From a checkpoint of a small transformer trained on Wikipedia: 2.75M parameters.
Each number is 128 + 32 x the weight over its row's rms, rounded and kept within 0 to 255. Layers, rows and columns count from 0. Numbers have three digits each. The size before them is the row's rms in percent of the matrix's.

# layer 3 MLP up, 320x128, rms 0.182, rows 2-73, columns 0-63
090:129159130165169157148170126143123118109152100100119157085160120173138134156107208124136068108097181142123122076137105096107150092135149120159149171157159076150110173072138161123089156107157119
101:159098179142060151168144105094151070172101198170114180090183060148117090159121161156150180074169085172096185124170143124179150184099144124098125140110167131089144151126130117140191139122084133
103:112138156095167116123059110161132145091158119069089102128068090056089095179110118136166124123163147090097088129121143162137110168164175161145169124160113135107088157149110144117128169137125137
096:141127164116186181184179083115124158133142121132081116127051177180128079145049160107193167115137099041094137142144151169095072166131067184138122148152120164113170088085130121128136166127059151
115:176078121126110147156135132113164130160153117181149168143123098172176047149145104146126127071135127138075124077204133090137176118209149148119100147145102113161131108152178098170135064148083137
092:164132118079116115160158164137133139100116170086141125140161113192101111097098161215134080114155157089087172121081145137097142126144106130103085134080084142114155084107094120075134117122132127
099:154105124164137168130118142182117096141144135162054108118159175137201144160120106167091154117157167121130071169091169118078197238124135121127107178126115147130141153163148097117101152126117157
092:135221132117092101153172083135128120174137058162155160113047107105100137100107159109159171127173141104134157132118099120070155111127112098101091062076119208127152077084153139108104125149155087
093:148149120096074049160105161121137152125147073142122151172078183195176096094148128126146129107149137143102101088142143151148132136112123112159159119107113074138156085083204122098154169106112113
113:073124119116119099104094159150165123196123122134148127085112110114187152077098124122132139095117154162082112078141136078128148174122132147129107114166165087106184175125129172095148064153127119
099:080116126171129164201103107095111135158147097158112150149078117126091163176109108149137085129115151122142127130105120103109137117142086175101149135124138140151157146139067125098120110154094087
099:114040122075053161134167098157169082160164155161109074131096114121144124125109106093064119122097141162130015163087153151136165060101102118093164125153122066135104127099134145146124085123088159
104:164099214122118138124150128133141139146125169114176110119171094124169134098168065153196075147147130196188174084175167132104118155144095125113090092143123101092084201144112150113125165115173163
100:156139165105146129117104121110071141156124084089140114151095117088121070120152169089178105178115136117092109079174135156066104141176180152134138170165119209146137117170111143162172171146103181
087:170180140093093128063112202081120140130130115106113144118096117120131148185159114116106071091076198076130112099159144132121175136081135130112151112139148200172152121104139129134099082148174089
097:141199084159123149164121144149159132133136109164204111068125086132110176133187177092092108098170170128165162154154126152123159158149139099138101075109081116081180126129098127131117103084128074
098:145140150147160156116124130056123184152105098161154110137157172078124165131145129039174190159177118096108080156150101144124107145113149113094151127170142124152148159132109143093093143103099182
105:169095131156145147120140143105127138160065103162161165106102158163140143118119070098191066116138097079129121139125118121134130072112117114112062137108117097139149136152133135074125069171199183
096:104088141121090151180136142148102126115073182146054109103072127097177125078143175161129062143074095119108083128096150129146129100178080114106090100096175169071146104157152119152108147121102136
093:182133176122085097117133176130137112154096192112108114097099147088234161181151111117176124121160144153089161096098159146147156156118157155147138149128137123134144124199136126127085120120180112
104:107145160118164176053123160141165158118110135126147144076151078151138126138093131188096116139116128140106072185092164113080161176160169191120135120162152088122129097147108114104140123118092190
107:125098123147160108083100113122122128102160181043111190116215133134102049112133178110113149095112154084089152088086137145157116105129088083129114125128128116078100113117084111156105186147151132
090:157176109129117124146119140128105107082149109113138113104141105072116116126155099124152150082133141079139101082136180068162179136204173111132171152099148087175143126139073112126110123132158157
104:134109126095136143105125163158135151183085211127137106149081086118106171152051080100127154131156089157126145146147143153130142170164125123157114130099111105064114195186093114113149133124184106
104:129154158108142106112051131108103095125137107134151109103099148141181104167060077123087138162096094127116248162115099158095105125192163206133123099167125109150117173189113140157130139155105164
115:137165080113147140118181132050134113174144115196119131124113139114082130121101179142066181173149124129080117101117094115134128087149110160140176128094135187104064147094152144125095151115047090
101:120135132119123077172129140146088133089131127131162144150149188132130152046148120137179089098089081173161138142196123140051059122131129126134149100152116142178107104144115136105148097154117076
102:126153141166119113070134151154138141143188104138152124116190127183148135164163157128131092089140161165124156164096133101096076132071066117101117182158145075134162132119101143133121161090176076
102:107109132120110127145163127116132123134134110165114160152166188189130118144104188155107126098139097091151133169103164164130157077083095148125146165129148142192169145118087192135123161090153068
109:165159095154103137101115152109128117185124113129126159151167083199166135152150120161119118094142132137157147096128101109109153095115090133157145101076092112117064105169070129163097116185067089
096:082182093139163094122168137079144114147162108131171142127213108136119104139176161127093094077123143100110159096139144124112126171063112092109111185116214146165120105076109139048102088145173129
096:113087114121122137100145094080130189139110105158172098094123178078089131173082166118178208150133144110157102103169091092164121098089137171130125166134132109126144140158099156134156107145067127
104:091128066090110172142139139194099026165108148124164108130140118143101158104086209092082172189138121140108052120143135053125223082139131177200137163157104116106095152088138117115169115127132105
098:102155136201167176063099213141197119128176086111116084087135089104139150103120115134110130102169124114117147155111141139140105091104087104150123139194086115129191114077146132187080065128177137
093:147154095151111145139183106163155116150180178139120119151069146112099098140136089101131112100162136142164108110086130146068170090158055120130115162141175125167151112114124117123096147134147143
093:132126128048137130172106108048138150120147118125060151145129125125172148100101114156156117110120140112073175068167148128203138166109087164182115064130104113104111179167135099114106138121118131
110:145126128182125142095171083072115141128133136101068124124102102083152114088154117107158121147116095112076115105097137118083126190109170179135150192137151124156095197100134172075110132116142110
098:141126154082144134157133083109135155114155111124177220153162131157100209120091108065138083121070091088048073140150146164136128134107171104080128145072123170093103147132173129100104159141049166
103:104148140154121145079191114152121055063134160119115150126112115112117211165101103077138123116101164109151146059152170080132173104174105139116138167125165155104151155124069195104119150129097053
088:070099166148108089119149157169138095155146190125072092116132149188147123136143090155091080090107083184122108111052126164104156117120128158121110109133174104163129133179141163115089126117082088
089:103144104230113139096103164175174104108185141146121088108163143136102138100048138125145131126099142099143073142108118102133185108150095139165118067186178115130086100097123128128138104136177105
094:154135127142161118129083151103152187110119104194123146117129153122112086115134110137161131135176125129058154149147118098146128163134123130158084143131144180120208113146111113067147194162126161
095:122172144138129195137094126159105149113119057145101195159125076153150144074151102148153162139110087060088137127169131148119121090095089159111112162120191114066125091073143099117096098118128087
093:165179195103132116168137135114148095165071106085129180120122101105155108078110120142106073112130122108103170148061114098192118171119159128126144098150172111103140073100146135161188178093197107
095:146135125121139106158126086129144108141158142142117124061069146114166144142160120103131166090112119142151115150110133096097125156191161127110192181123172142167069188103056164112103130120172159
099:056110041133117162095109065160115132148166151092124100144123166101129137134118101164091143120123153140138125188131113116163159096104145146101109129083161179151093156107132105120114148133097128
096:109227144089097155095119116171131158177098115125166087148135165130149096126162078111128078162175154160124196174134106136104143120179139117135117162178114146151111158190148103129130085170093122
101:117115118156149081134147131154174209104098171148124184084148130167104163126080146142128169144136177136078128154151130107084115110128176095160162101108196163112123159142119136174141160058097107
105:118210152113145111144144153111096139129126091160129148105097195160151167117122155130187148209091130180139171106179110121137119149112116098078125088086104135167117114089126112142072117113146094
088:170139154104146129089078104110114081135179120169063098114111120165062153077094136132150061087156132167167111117162131158116148115101162181100133161133053101084088146182153130093079105132103129
100:098132086121145097129045124093123053164133082133204130110119130110119174148170102135127105147121113116113109162103118132147091191200158108127116174110120154133137176185153140150167148133120153
100:108164128120133147118125111167124210144091157119109170072173113146116118169088144141202072100130101102154121173167174208114093106113068176142169159071101112114137058113129111144144138114107171
088:119177134163077134126079171133094130180167159135153152105187164129162151136102122151166097055078104154128151081161093165065122139098099093119120081109106093131124097130121167149139070040154086
105:089093144151181170081091113118106171139134127081158092120122083136175106117072113139138155123193154146138125143081137128143125117155126115192087080138186073176104165182183087160146112111115073
089:159096104106100177085112140194136120164107075123099146113074116154154116097140158098083136158088165162144101169056161113100098122108107079123133147133108156083133098097206146201087098101120186
098:142117097110062120174102164126122207070098140144078117184152093130159134017134085111136149136129111093099157111108097082069161150138174163152102152162163175103123168144114095119116165150113130
086:177169185173172196095022153104129138124099139167121106126200131168130104123128156120103123130116106180123157147173068100146098148118173130111128129118116124083105147148139143106071158083151171
101:131143122155084095123085185112125170145186140140103153139176127147169185112135118164120056132089114143117089144179139153069138117158099107171131017101180164178135147100077120161166106158150137
096:127060128143080088143162095158130170090144173107096100092139133042047089116149094124133133071140163108088076077109139143140077145151085080123140158110137120142110152092134102177147159161089121
094:103115150115103128095113134111116089140160108102108142128160162155155099152132111171214116146193067138098196182166125154113158080118173143084125134090056151126128112138115101059166099085159134
087:110145179176093094088096138146087071120130154098085089144147099055123133088174181130067180105103131113070137094140152102107078103132161122124121147172146171155160083093134157121121192168160142
105:168128168116136174132152104096204148103152084091179108128110143111126169082140113121086169223121208142153127109134133170177087137160137163140164115158138134152082157167102074156121125109110121
098:116093157119146092123138169188075131156140131142134156078083162153139179148089098098097141138082141182147099134181112139131129115192150135111096144124089110125150142177227104182164136102163185
106:139076144132097072182125149139092071153166170157201105139095089124202170135157102131143093126098115151170135091142106120100147146151086110120172108156127124103158194159109093126105150115187126
112:156126165157118126146173125131081124107114138109102162092128160187077120141097184100134153058095203088165105101148122120144148101147143158132132114116134050185093069151138136117131152187168115
107:102056099073131113108134135164158153132141157196093107187173147118119075167145140098105162112081105137133079127113158172089176137105074177140133099099072087123113122146133131109116179108096167
101:109133158172118128079109136151097181088147089184183136140150125135100140162185093140119161112101106153133114049090134120134099169067215101101082146104152046168135135119116197091156177092091177
098:088146176101131127149128135094091124122176100128157173109092106134149148154102116126113074156123194062132163185122128115134070171135145114161158154104157145064094170154144121168140073131126122
087:110114076144157089091121122161118120050095161152123166127140132143154084132113141083128131149089099090099121108131104154176151113102156161170210128108147160104078139144129134124086171147046119
102:165091174102181100177134107076138120108114162132139106150121169109170097143132169128088117087170170148125150135174140122183125107109157164146173158150057110081136155025093180063149114173145068
105:116084142062116126147120117144054033125166180169123116144164126114102112156094129154136161127129132168049176189087139098101090163136134142124134121173140087072128112148134171145127068182078113
108:118139103112168114105098097149072076132061130153111158158163096181167078136115121103083126104145089155174136143073107189131149106150142132159164111138114076125052089088155119173145174149140139
# layer 3 MLP down (transposed), 320x128, rms 0.175, rows 2-72, columns 0-63
094:145179129085142148143125098156147164122093146131145098069110139136160100157094150119057181097180115124102164150126154072163085103125191132139177146151140056137128089093159169085128165084095125
101:075137106103166126151116077076200163144117142167104169087104106159140120156102145196120078095166205123115094099119209121124144119063140087086118110155131148114097132124115162124120135108201122
100:149166136109074082106058149107180181144157113158174148140127170145119121127155159069174068171117147128161117133125120093113112093178083097118112133163132133113105089149058101144101167199134095
096:113092112127071181071125142142143114188113132111183180130132159118148142125154117129097186184099114140140205165158156146129147163147110108190137102140143113058160124079151117143096094134089124
115:147131066199109092148111144167157169137120092115131157189169129146156143084132108124158088132144093183161101101132142189141119135134058138082130206143154144106142146099118103153087062150129112
092:128112138095113076087119174159074111101039164090112104192130153104186097170161119118099098099174158127101154128120093137155179121078188123128108135084103100143103186128077116158159107165110107
101:146162106165159175162088123149122100152109163145145119114142133116067162117127094122041120078118112084084158164161169152109145061085137132124147194182116122143200136143157083160101171131127114
094:099106164121072151097099041154172141157174106121141160122114079121095120092095154076133181122116164192118148171104107163077161141149090116120131078128120183123119136129143100141086170153172107
094:107093098168110184124135139182199101136098120171084118135152061144165186186175094135037144120103147165092150133107117107083121122064074151088111096204145106141146063134150168137115111099088146
107:173161086137135140150051122146127142158172144126108131100121100099148170049107109111127142078096071097042092133143115092151141155131114085142091131167156074147132116118149134145136098168139128
100:161116187149143121150137084115102159113147106150120144102098150124100134088098147169156129145150165165128120135155179097155132170169162150127146066118077135164133159134138161109143083180134093
103:113150183110124124144109160093142143155168090113138185149145106130058122193100134146120169097184078122059099152131203144155186139158152152155137130116068109139104107094217136156085096078093158
101:181144154175130087117168130106183176118157126085121121161095125102072076136101107135068135165190131131161152124132163127120096120075114093101160141161176094121162095151169159142092187135150125
099:127127146135157086163120116184107170113150168152129136100123135144169141145149195115161108189129156149091035073170099131110112155069120176113122161155164161134104185137113146110164141098097155
090:180115142127148180175167160117094152114079112149114179130155138143179158132161135109071114084137115121108060103072092178137122078094153133155189059145099112160105102125108136092111161193166130
100:106181173189127104113117109063163115135152173144092107098164117143176113118129147128104139141174179128099173072064154142142147143081155105119100132104146106096077151104114088126129100123098085
100:098096171154095081134096164130141180118136057138131142118107150074152200128112198165146120173118154112232090138158096184141081138114098159138109083113182126080116158120127129136219116146129133
104:157130101114099126132173082143196153151083172155123148161122142153105155104115155155127132139141110093145139112151137187120129113151117119108089116092120159167139106198077112041116144110171127
097:136158149150138110160157130166151133112071065111070144133085173142143145100040183158152128124077087168157108163159119142111140125146144136094097109129182133138142116056112102092128103170145139
097:142141144129163124130186093115136188113177074136114118115142168094105158077161101091130021130103154139118126124145130179138068148115095130121137147101090130123140142111133113091143141150170140
106:133169109122154089197139157129106108085130117123175094128064142081067106141075156163101119059159099100155129134120156104114140137155141133133147122090038141183114133184080168131120180148142174
100:153143000092128109125135127139149061115143136120114126109093123137130120097108151135125182106137151154145118119157158152150131134127128141130115136166132161139104163129129093155125132121092141
090:124179119100138073117097219112151117090171080074067137093159168094171116121121150154125165107186113065121103117125157079149110118150176134115157184134106148216099176185178122132086139156141136
105:155137132086076126151197143127084130116103180172067115072161123154096172128149140115180094109140138089123125088184129169106099100144119132141129204142167109152168209065075142102110113162135149
104:096160095082129116112102106139192145107118156119140122146116175132128073137101140140100171162171135138131123059130126135177130093178130094089045141050099094096145090089121133102117156135176125
112:129101090097151115081110136090140133184152069206121075148085155147145078109084114122142192144120202143089170070107137109080126080142113124171152096133193123141105084183161113169176199104117105
097:157170079173125147100120113155116116150077099088121084130081157061148140079161115163153112194127047122104122114126165101088162119163056134141127074132109179137131128131143076161145125172116107
099:128092175108105087144161114098115091136107094156134157150137066199108160114165060098041082097095152133086134134106073128102171146084091169145138151163125122195162128124098102103114183145136149
101:094163136073145119164149076096060193086129116118115156086160126153131126145097122131093131145092155118156126094108104136108105098098143157132219173110083120157109171155122137165115187097154107
107:163210080138168124112152131148122171112092084148208128136121147160158091113132105133142109118069131162148204131181118126123102098163110133145189112110112127094107171226123136137118162180158121
098:160101098115145111119170131123071149115102124170113085142189138096117111135128049109110065095130112199120171177130144112123132140127108175180111103118149120122123104135167123081127123154129097
095:062140126111098106116154117095092113077135084116136127119106090088120153116141132136145120094089163141179138169117111205126110109152101111139198103131135153156165100120124122132110124102115188
100:065107127111111110178154092063156167142138090211139120113147157134161190150162106130097121122125112170150065181150104195126099160167142107126131114171137118138093086162099087114130086111138142
097:074145125099120181183180089097123069100148139080095120152098115110137130156121128168098199124072143097086137152076156119087156129109096175084161108122177071141101081158134166123158139128145138
096:104160074086129107179122123065122129084182179149086100104182126125167124113178115108147154084133096108145142163082126084121142118165097163144133122135160121125125138175157115074086112145152092
094:134100087145144175062144112187195142155158177081115085160058111072151175173139116142161185139099165133133127126134113170131099180100032093087149085144137126169149105151062118157124142059172163
105:162100136193111180134105092190088129080104170080128056115072063132122097140125135111093174103074134129129078056120142110132172213150147130156140119094150145119116139118075136122118133149137142
098:138114101071116130117093085131146120104163130111110182113128136113157141115146099141103115140069143145174145139162128056105115108110133116140109063173079185113064119091142132118042113156126147
105:145176175153180132099159086059138171157121131127120164100113092118138178099132105122078185105130132157118140128150094173116134054182143128125165167098133155115127125101125090097099173154146057
090:109104094158135139162187117150169159112115108181162135076137161150096124098145100099127084182174157097090094138152133091111097120125128106160109104118170132096113183147100091168115149124180103
091:095172152112110088155185128140112105089106139172130146110117147119108168112135139090119188137114062128084185181113131175145140126145192121101115109164140107058149134148140132088152133083150141
096:123138097193182094166170110165158135115063166166129164131089143118169095170202116134104166094131146130141088114137110205178066149110161112135148116121102138144085120127115137152122160145139124
098:150149170144083149045152152132160127160108112149154090133084132111096185119097107156056184179108126119129172147101136123053157164101102104105097092124169116151149103058136126124095131094103091
094:094145132078141117127126111140175168112108169094131157106113171114116166136107123136108099098151101157208080150072129170098115154142072085104084148140183137119103115111146129215146101104105154
094:137124091127100127209130094118087126128127123145140121101068131140149101128074137140132120137084126145135143101165170127125174115136160186114161109153167082105102208114076135141141058146116125
102:107168148138153137138116112136125130126129095091142137160140164110179163200129080159090107034129179118181072133111097153169108100101134128119148069182144176138117161150112129126146115098135144
097:126184127116144146116096182152164165105142158094092120129068134158126103132178147164128051095179115179100146135144110157101170121144108158148123156173103136149095104120173127146148129181083100
102:083154136141144169063135194149146158137178125121108109119125155121148178111100137183161181131141127148079117135122136150147151140121159159100151151150109060108099127155121141144097132192098077
104:158097165140172110133131105168074131134144152139129099106119222150135129077072156160100071186062116158117129154107110176120090103106112112119116126111112142138128092071070101125139098131085060
091:121104164184140156130182118172138168089132162106160113064111098154113138143195149145028160074185161149083124147141175124155156130130131100123119100108112122157204134101123123084107120172137138
101:191079087137137083110131093097157086195127119210161140116107109156099152131165142129128092143141199097152069145084125173103128118142120145136064125159088086101149146114086069138213153115120204
102:135161157122169176114195133124160166125203091126172132112118076165075185085112129127088142190169117173093130219203130153131122127110160104100090087144129079082132103124078113140106134111093150
086:119116096091151164192127073095121172095089126112059114150087133116132149120135114090111155207158107130088095130151145171227087106165136179162085102113093137089093119125096134148095129186066137
106:090149144181133081084119080087084152125154108123070116092100132120068115127155131098167123121177120130105091089145172126141162168090130128103148194159120100141105185196154184096134151150167190
092:103105143078123099150098147133184114089124142120075168192116119100125140135108108132123110109126111114108103158157168092072127129147101134110145143132122203058158086113184068152097090196099155
100:121157122074053090152086159103139166128125186175135135136122161075135152123128120178106112090122192111163173090158155180145139203115133144126139160193075120165123140081116160120165173150161156
092:136098159079159143137144123142148130148069153119132092131087142156108150124117078076136137126162154097103154135189133174155151100137074109163126163135105199103078129163117070144158136170079150
104:122127126136118077111084210150135150121127117152157170104091115102141053159124096132108158122116164165093060171112198144154144118107126101104192170189083151124131163092114113145118144145130088
095:153124109084151050162058088127117150169102151177097087074099164177137104082147120160152168140146133124149116149183140136141143122128141088125088161121101151104131141039119058112088149135147131
097:092096075165135170125146126131165152099215095078077128168117098074177101150150117121116158154186104108144136185142165115124138109179129120072152096093091121128167186141097168115067089095159094
088:125092142111092139202143117120132065173128118125160161120105126155149118136067123102219097132146103083095179160133087142118100156161119147122119115026106105120113099117084068134164157091143154
106:178106157123085186143159124117127087088146077119102111137106155116136084109118129167136170144156162138159161127135160183150085140179166147122138135129141095088090143130068125116162081070131175
099:165164115119145098113116139166124141129106145126073155088183138164186130147054137127111194162130136108161122121077132182169182133098160177034125112197163145056065115085119146082125104115125151
102:093157138130122093092127219091175126182172131114131198136111177083100097134139126105060150091183115108133129184137163152126149133109174129135114141104171117155140199072144148110102141078114125
108:104120166199102178158142172169222142109091147142153158098106096123096101166117125116105098076172119153155137144084149136156119125124115094137084093088146069131136154175072118132126119133169187
106:102148113115152116129142079093105096080126150129118154173106111123090119157092059100190123167163162037127072073168191091129136142189170157072135117162086164128107048108142079088107164123136173
104:157105121178106097168118171129115127101137111171160220184149148218152155098137154094125100091117136157181183099138182089145086126138097130141136126186095115120094137077138209109171099120099065
097:154093171095123109127112127085159185128081109109069181112093142136082117127121176118114105134119191080128143150108104183114116084114129126157156188083161089103156124082213139197187171106166125
088:175086090152087085137167166169177124099174144169129139089140162171123117144159127051119161075082181152153141125143113151109125162065148148161200131122097162147134170183146134147102085134133099
099:153188105163141167116087139119178171134173143081086119196148173128138154162141133090116123157143165151146151131126100081077111142158112157119122112112071129135103095131131082075178134080129152
106:099162121106124080124163144095141109142115183115056115090104138098136120181129149125092120127110119104098179140202156144157154135107150119148141171130146137114127139041135112124138145171146098
# layer 3 MLP gate, 320x128, rms 0.175, rows 3-73, columns 0-63
108:091151108113135183132162118108107110181100120094197151100131110117134134110136176092131137189130137098074149161082139106110050138101111137176099100088148113113160094080140116106126152161149112
102:076139124108126180106161099105093181125134083189129131146103109159126115120100173149115205108166113132109105148164113099093090184160090135152108097080140106086137094046139139157146097177120188
096:188112148077145081133130121119129120142091149133154113137158126147159125100109127210178100081157150134157176152124103127099096105084116163096142127064145083149098147153073115102164165104177084
114:120115137118185128131104095118125146106130121148123122136112075139139135161121113159134139149068075111100145128172122134179080148207123157121137149090185177130172117156107099180151134147134062
099:085146099103128151112121121185137074143104168123098118161148136158112084070082213172105113162189084146111080155113108167108122114104104180147136095076137178144113081057113104065081104120137089
100:150159123118122146138189143145124172193145095086133126134099142118147125124124113132154137150125069084104127121160122115082119133151111174159140182098178216164097168238129110163137134154102147
097:090105095142087171129079147130153134123116117088152166162106164106137147088097094097142121159131060137103142150153109195146158142096155163179127112132118183141062094069105097126178131139118183
090:115110054159135187133154155170119129077123130164142083119122091086201143155139102098099176100127125162074094099189083141140126092136081138140095078184157122155136112161183122145133113102107162
110:120142122108085102124129100159154136142069107139163075110139106113122162127125125143139103136200158156085140147149160113132140118144120117128153079129134181150189114137124121126163036120074103
099:161132039128123140113141134111089102125117118163169093133106169096176075184167084142096121139116131134099193109143143147126164122095112142125135133126206160144124170163105122098052085138050104
103:110152165081161165112109080100116112137080153117114164094182128099162147132108100168065120162147112176187141139096083101127140176196094199124178148145109138154110093059168143112108138111093183
103:148107129108096189123109128091123123123119143116109082068123124130109104128143083105086123173079134146196163128146158149102121103136110121157090117131144118098170193109140088159105162037133154
097:115117079058094139082046105092072132126142066162120143158139172111056129082133148105137125197124076145117109160195145099187114158163161105135080106172099156149075175130086180129139163144130139
094:114117154145108094118105152133090099134054152130129147114165127103152088153140132110130133126073145100093115059122107024130105088109094170119146126169188197156090156121116125137159153118153207
099:152215124119147125113174144136094168147133115166124176160128145130160102129152134091136125159154156146153099150171135087153155150160141113157129119179154176083104156133141164124119169093139048
095:151184170113096109143120148101153139145152097111178139108179160150081145108112104193133114070114162096122199086099153106139099179115134068136157153154129136138136176076095150071101182111150098
106:114202118114129090110140166128143146195062100140112068170116098167092146098118136136098142165173083158121081109165156127139160149140141111167130116071104159139120151116070134113114102142131181
098:085144066138149152115065089060152169140149133176200136160196164117091132109127131160118137107157138206143096142157106114144137112090162105134156165077103109175093171116191111098092104121087079
093:117121114099182128124083130137116128081166080131132132117129120103112124114064092088167193060153159089123182157156175151164081166187111156175119131122125094166114164099106182158103159164048128
107:107112134109168169188131117139086131152158037092146086137119116060084134125155086101153176126158064076120151122183150126110106114121171139125151107124112202070138168142109182116151110128167129
105:141138150134154137148146058131142159115086088219157100155085139160137148159142141124150156110122092114146142138135148108170090142148123119151145030074231133110149140111067147108134116146146154
093:121187113112143124161102102074074132133133132166150145132091092098114120075134106153197135090165100104084136074142143137173153182142175216186115113119121146116109152118161116123118106103091138
105:166141136127165097144120060084108130142089114139132154073134113101155099154157152140124113078097177102088119106163135068183090066119106190152162110124144213186189101126159142125120140170096142
101:159126079095104153118132071158095140137127158127107172093083119149122119153138213161075092179178063123159101087102177127112108084181140127131166163120127099115072134136146171177185144147120163
112:125172137120093165119138135057171118142143115197105104101141109092083089168149103089185118209115177134070083112158148122124162089161135125142154172129162139127086149139147116144129174084117143
100:135136118131084166144168128131109156172127111119160152044163171145145146117210148137214087117100105185094168102156129131077082155142042087123107079117159155144074103170076068139117106129099143
102:124160143099126129128192101112079134088128107194151066107114076122076101115175155133156090128163138170132149141172127131130149143127158151181150160163104176134093162173160093159110076112078159
103:177135149127170190146158137124160174131143081158118163139143133157140078126120114125142082134144080130135146116228118177071140134117087104116110165092107130110151123135146152141168136120135166
106:058060153108125152137137123092127119137123148138141099099122083101050156121097120107131085160130146117058074174121158150112101122082185135142106125132186124123138142128123145128157154100128204
095:124129070059159091134157156093162088083110119178095179108112055118150139130084135157115137207135088101114170142141122157156172104137144125164147133134160097108101102104109069146172146131103177
096:158134135073127135162160124090091155152111213133113092135119102132184084128117146140117041126164144163167170136147131066109133134144179151150088132084129114068139211106101119147122143106164094
095:131146166144150138172108054073133116138130159132096164150116119130140130130125114165082106111114153059045233159127177092102166175128156143097169155153169103142120079124150142060156114118116120
098:087134121029120151139166115124061157072146133105091151096154150163135114141100180165213130124096162139116145131133197171111121182182189160149150163091081088152128145137143195098140081177111123
097:044109171170154149139113050154089178122088094129156136144109130121143087171120126105106134152126089086101162116118169119120136158119103117115158153170163150105119108136043151053096178084098163
099:110159113109147190150114122117125061099105077127156121158111027135150159129073127139139206128108153144096118148129109131174083111108094178156127106120096196146111148152146105162137141142048124
107:112117133119125139090090103054073107138146078099183161106130101128078151056182112091133080140136144131124122148114128105120098153217156164144155149067114105110125108080080191101154165174135192
097:144111109144123075111179120137182133144145129153074132144084099109083116130175135125123078129147150122165179107139150126160163187081115162181154134133097156079092168125150137147057098094153134
103:094165078105109141150141114200142155186100098153195110076092152095110164191155107107061116134114076147075130192147154070156150091157091149147160216072105123115153116124088150138201158142103094
092:126145136179210192142175137132119177063151065101107072156108115110156164188093126106163157106145141145104141126147127123150112122118152158152081113113129185155163089093157099157089122128059171
091:146163178159135103105154132063108124116157113159150104130030162124123124135155089127125117122129073099143161119122150192199134137115117129109129132172135136094212135182080140139110153097155123
096:144123142101140119138055087092078105106063122120147141168151126098099088149137134098156129052093065159126156130156115088174095069135125104176110131107088101122193076118182155163174112124076171
098:141169125121136084128079154105156123154123136191171122152178134114182129132101183147113146149100130110156133088138116198094113140134190119124135120047137113164112103091019139171169114092119108
095:084153098096104113154122127102142203140102160153160116129167131174133110081073170165169129133138149145140199144116073146105132116114109099141132088086068127089109124134117106203185143111106228
093:099099083108121173103150119148081117148077137195087107129167120139102128097131044108147161124152101118125138167171148168203103101127067131129121147080186113037177115110111093099140143165123082
096:093108089166155124157168117120127132137148078179164133105078108096139209159145082150130075140126095136124141132183124096102092159139092168103110114145123102071138088140087113113157177084127103
099:152140118089122143107104107121117153125095087135156161106124080215115116106124098107162136174165174116053158157135100140188155102165139197197114113113162202086093155068170167111159158112090111
101:102138032124108121128126101151144109131140125121152094091096134164112118153137138138072103141115163172164135085153149117135143067115108117144181113111147100132147170144060188127153116099061158
110:152119111123097108176182139128009163131122154134150100109131133138163171143083120097162136157125098147143127136200139146113083110185142116137145101078138171157137133125145117089120136112155052
094:116151174109180108132112161138167021135087116085159098119168146113118113137116194112149099139131110233147202125122145118154127112180131133107151120068114094105135136132124133106077103174123116
101:136152091125148120122140150107144137121119074161146170110177107137138132112127131170135101170150105116126108076159145159157093105144079077146100113177084155120208121123052148173144119122141191
098:118137074142132196165168107138142110116160139160113082125109167182194204167127083126117135140119122138144106132141158082140170121185145149189139169092132127123052152089143120123093123100027089
088:134079157092215122162187033109125158107127109117087150131088095132154125137112118119157124168131126115141117134133145153194137099154128205143123180152113177130118139120140114133116157191065189
102:121092082084127174177136101109120048133158135167083116157194131208081135099115175143135105177102069171117099122123070150117167090116123152114136106125154126127130113077140141110135160078093130
093:096134102105101115170112049147109097083111131098114148146100085169072109139192098079050114093125100130135123171185113154132149108125133132160102161177079149069128111095159106067144101063109139
100:142128133127105239117150106132136136135117134147166096141068174064148117152173128179100072096152134146143127147175153136207107120121092153090084105128176107125157096128108107102176143115144087
093:095128099084114077145207089168093134082119100096100140115104104164099135147062081124123132168149141096105107139137201133138119109106110129183147128142134158175113124093102150160176091136085125
101:137143134105175139134119112122093144137137178125099091112153157182157126191095123165114083151105105131143143088237123136137126114122081160150150155102177127141138127157151098140124110122134098
094:078124140074102120182123083097123104095110116105092192130095142148176125116137136173198126074068129129158185113150136127150141135126107152101133162130101160090159146174159178176159118116174097
093:130200144043099125080108114161120202189092128119123108136118161110160134093141090166146127152147102183146158175132148158146099181112138129150160121101109100084126151126128142118144131132128144
087:085127096191130092073126132159160106091184167135129201157137078076133116134096183131129141142079109135130124157113139111087156088089125131182092090141212159141135085159104164084145120139107138
108:108145120125101151140158124115089111156080140121161151149102090143128149212096116191059042095140127116139165109132116088098114142180142101151160106064157134143153113127196113134155168103149126
098:140125054125205117109147107128132121156086092123205122144091105107125174137147100138105126108154109163130115105178127124160164037117114109195214098153086145125101139099123130121120141170081153
094:119128168106158098102105097105068087136081120109140131092090168138128092097079209153105114082108162209161106094146150142106071159157185120121153159153178092088130109094153180088103111137071084
107:113096130104136124138066072072097119133123151152141101149086162106147121151096126152144180167111056207135155108086144186093128141181138153131192162143134134103101130071183136069127109133089099
104:121127128114130140108115084101119154150109126166064145092171133080074125145093135169100144158090131202115110093153138163127137159167168169181174163151168127108127106152169155112105091142100067
106:139123098096189198111152129018137193132084106079131129122096111071172197171114125069150111123061111135192086110123117123174096120125207107150139161075123150117146080167170153100116125077090145
097:080132194075081138124100117075129143131105058132069096088142092167068106157140102116099099179141161115152128119144145145121088086145099182121133166112120130104222114119116135156166102166195173
091:140106144145052079153108167151127143123137178152235147140134128146158142134150116190165118092103168181161120164119118134084139176144191091140163119144160101178168153133137131127122077032139113
099:125114122133168091114170138117144112173109140124144098144139114076136129173160146120097131121178151131120146157168133073169102119142147135138150160160132177105128206097085164112103109150204074
100:130173150076141095121093127144124151104127112163115129120152107124072100136075187121087067098160137143143139139139184084220092100167093153172110213118126129087153208176082172146100161147130148
100:120121084113131113153155081198123122142097147173127144170173090163087161151084192163078087114170055139188142131087137182144100160124140118093138128119113108078078144071117156144148146134144116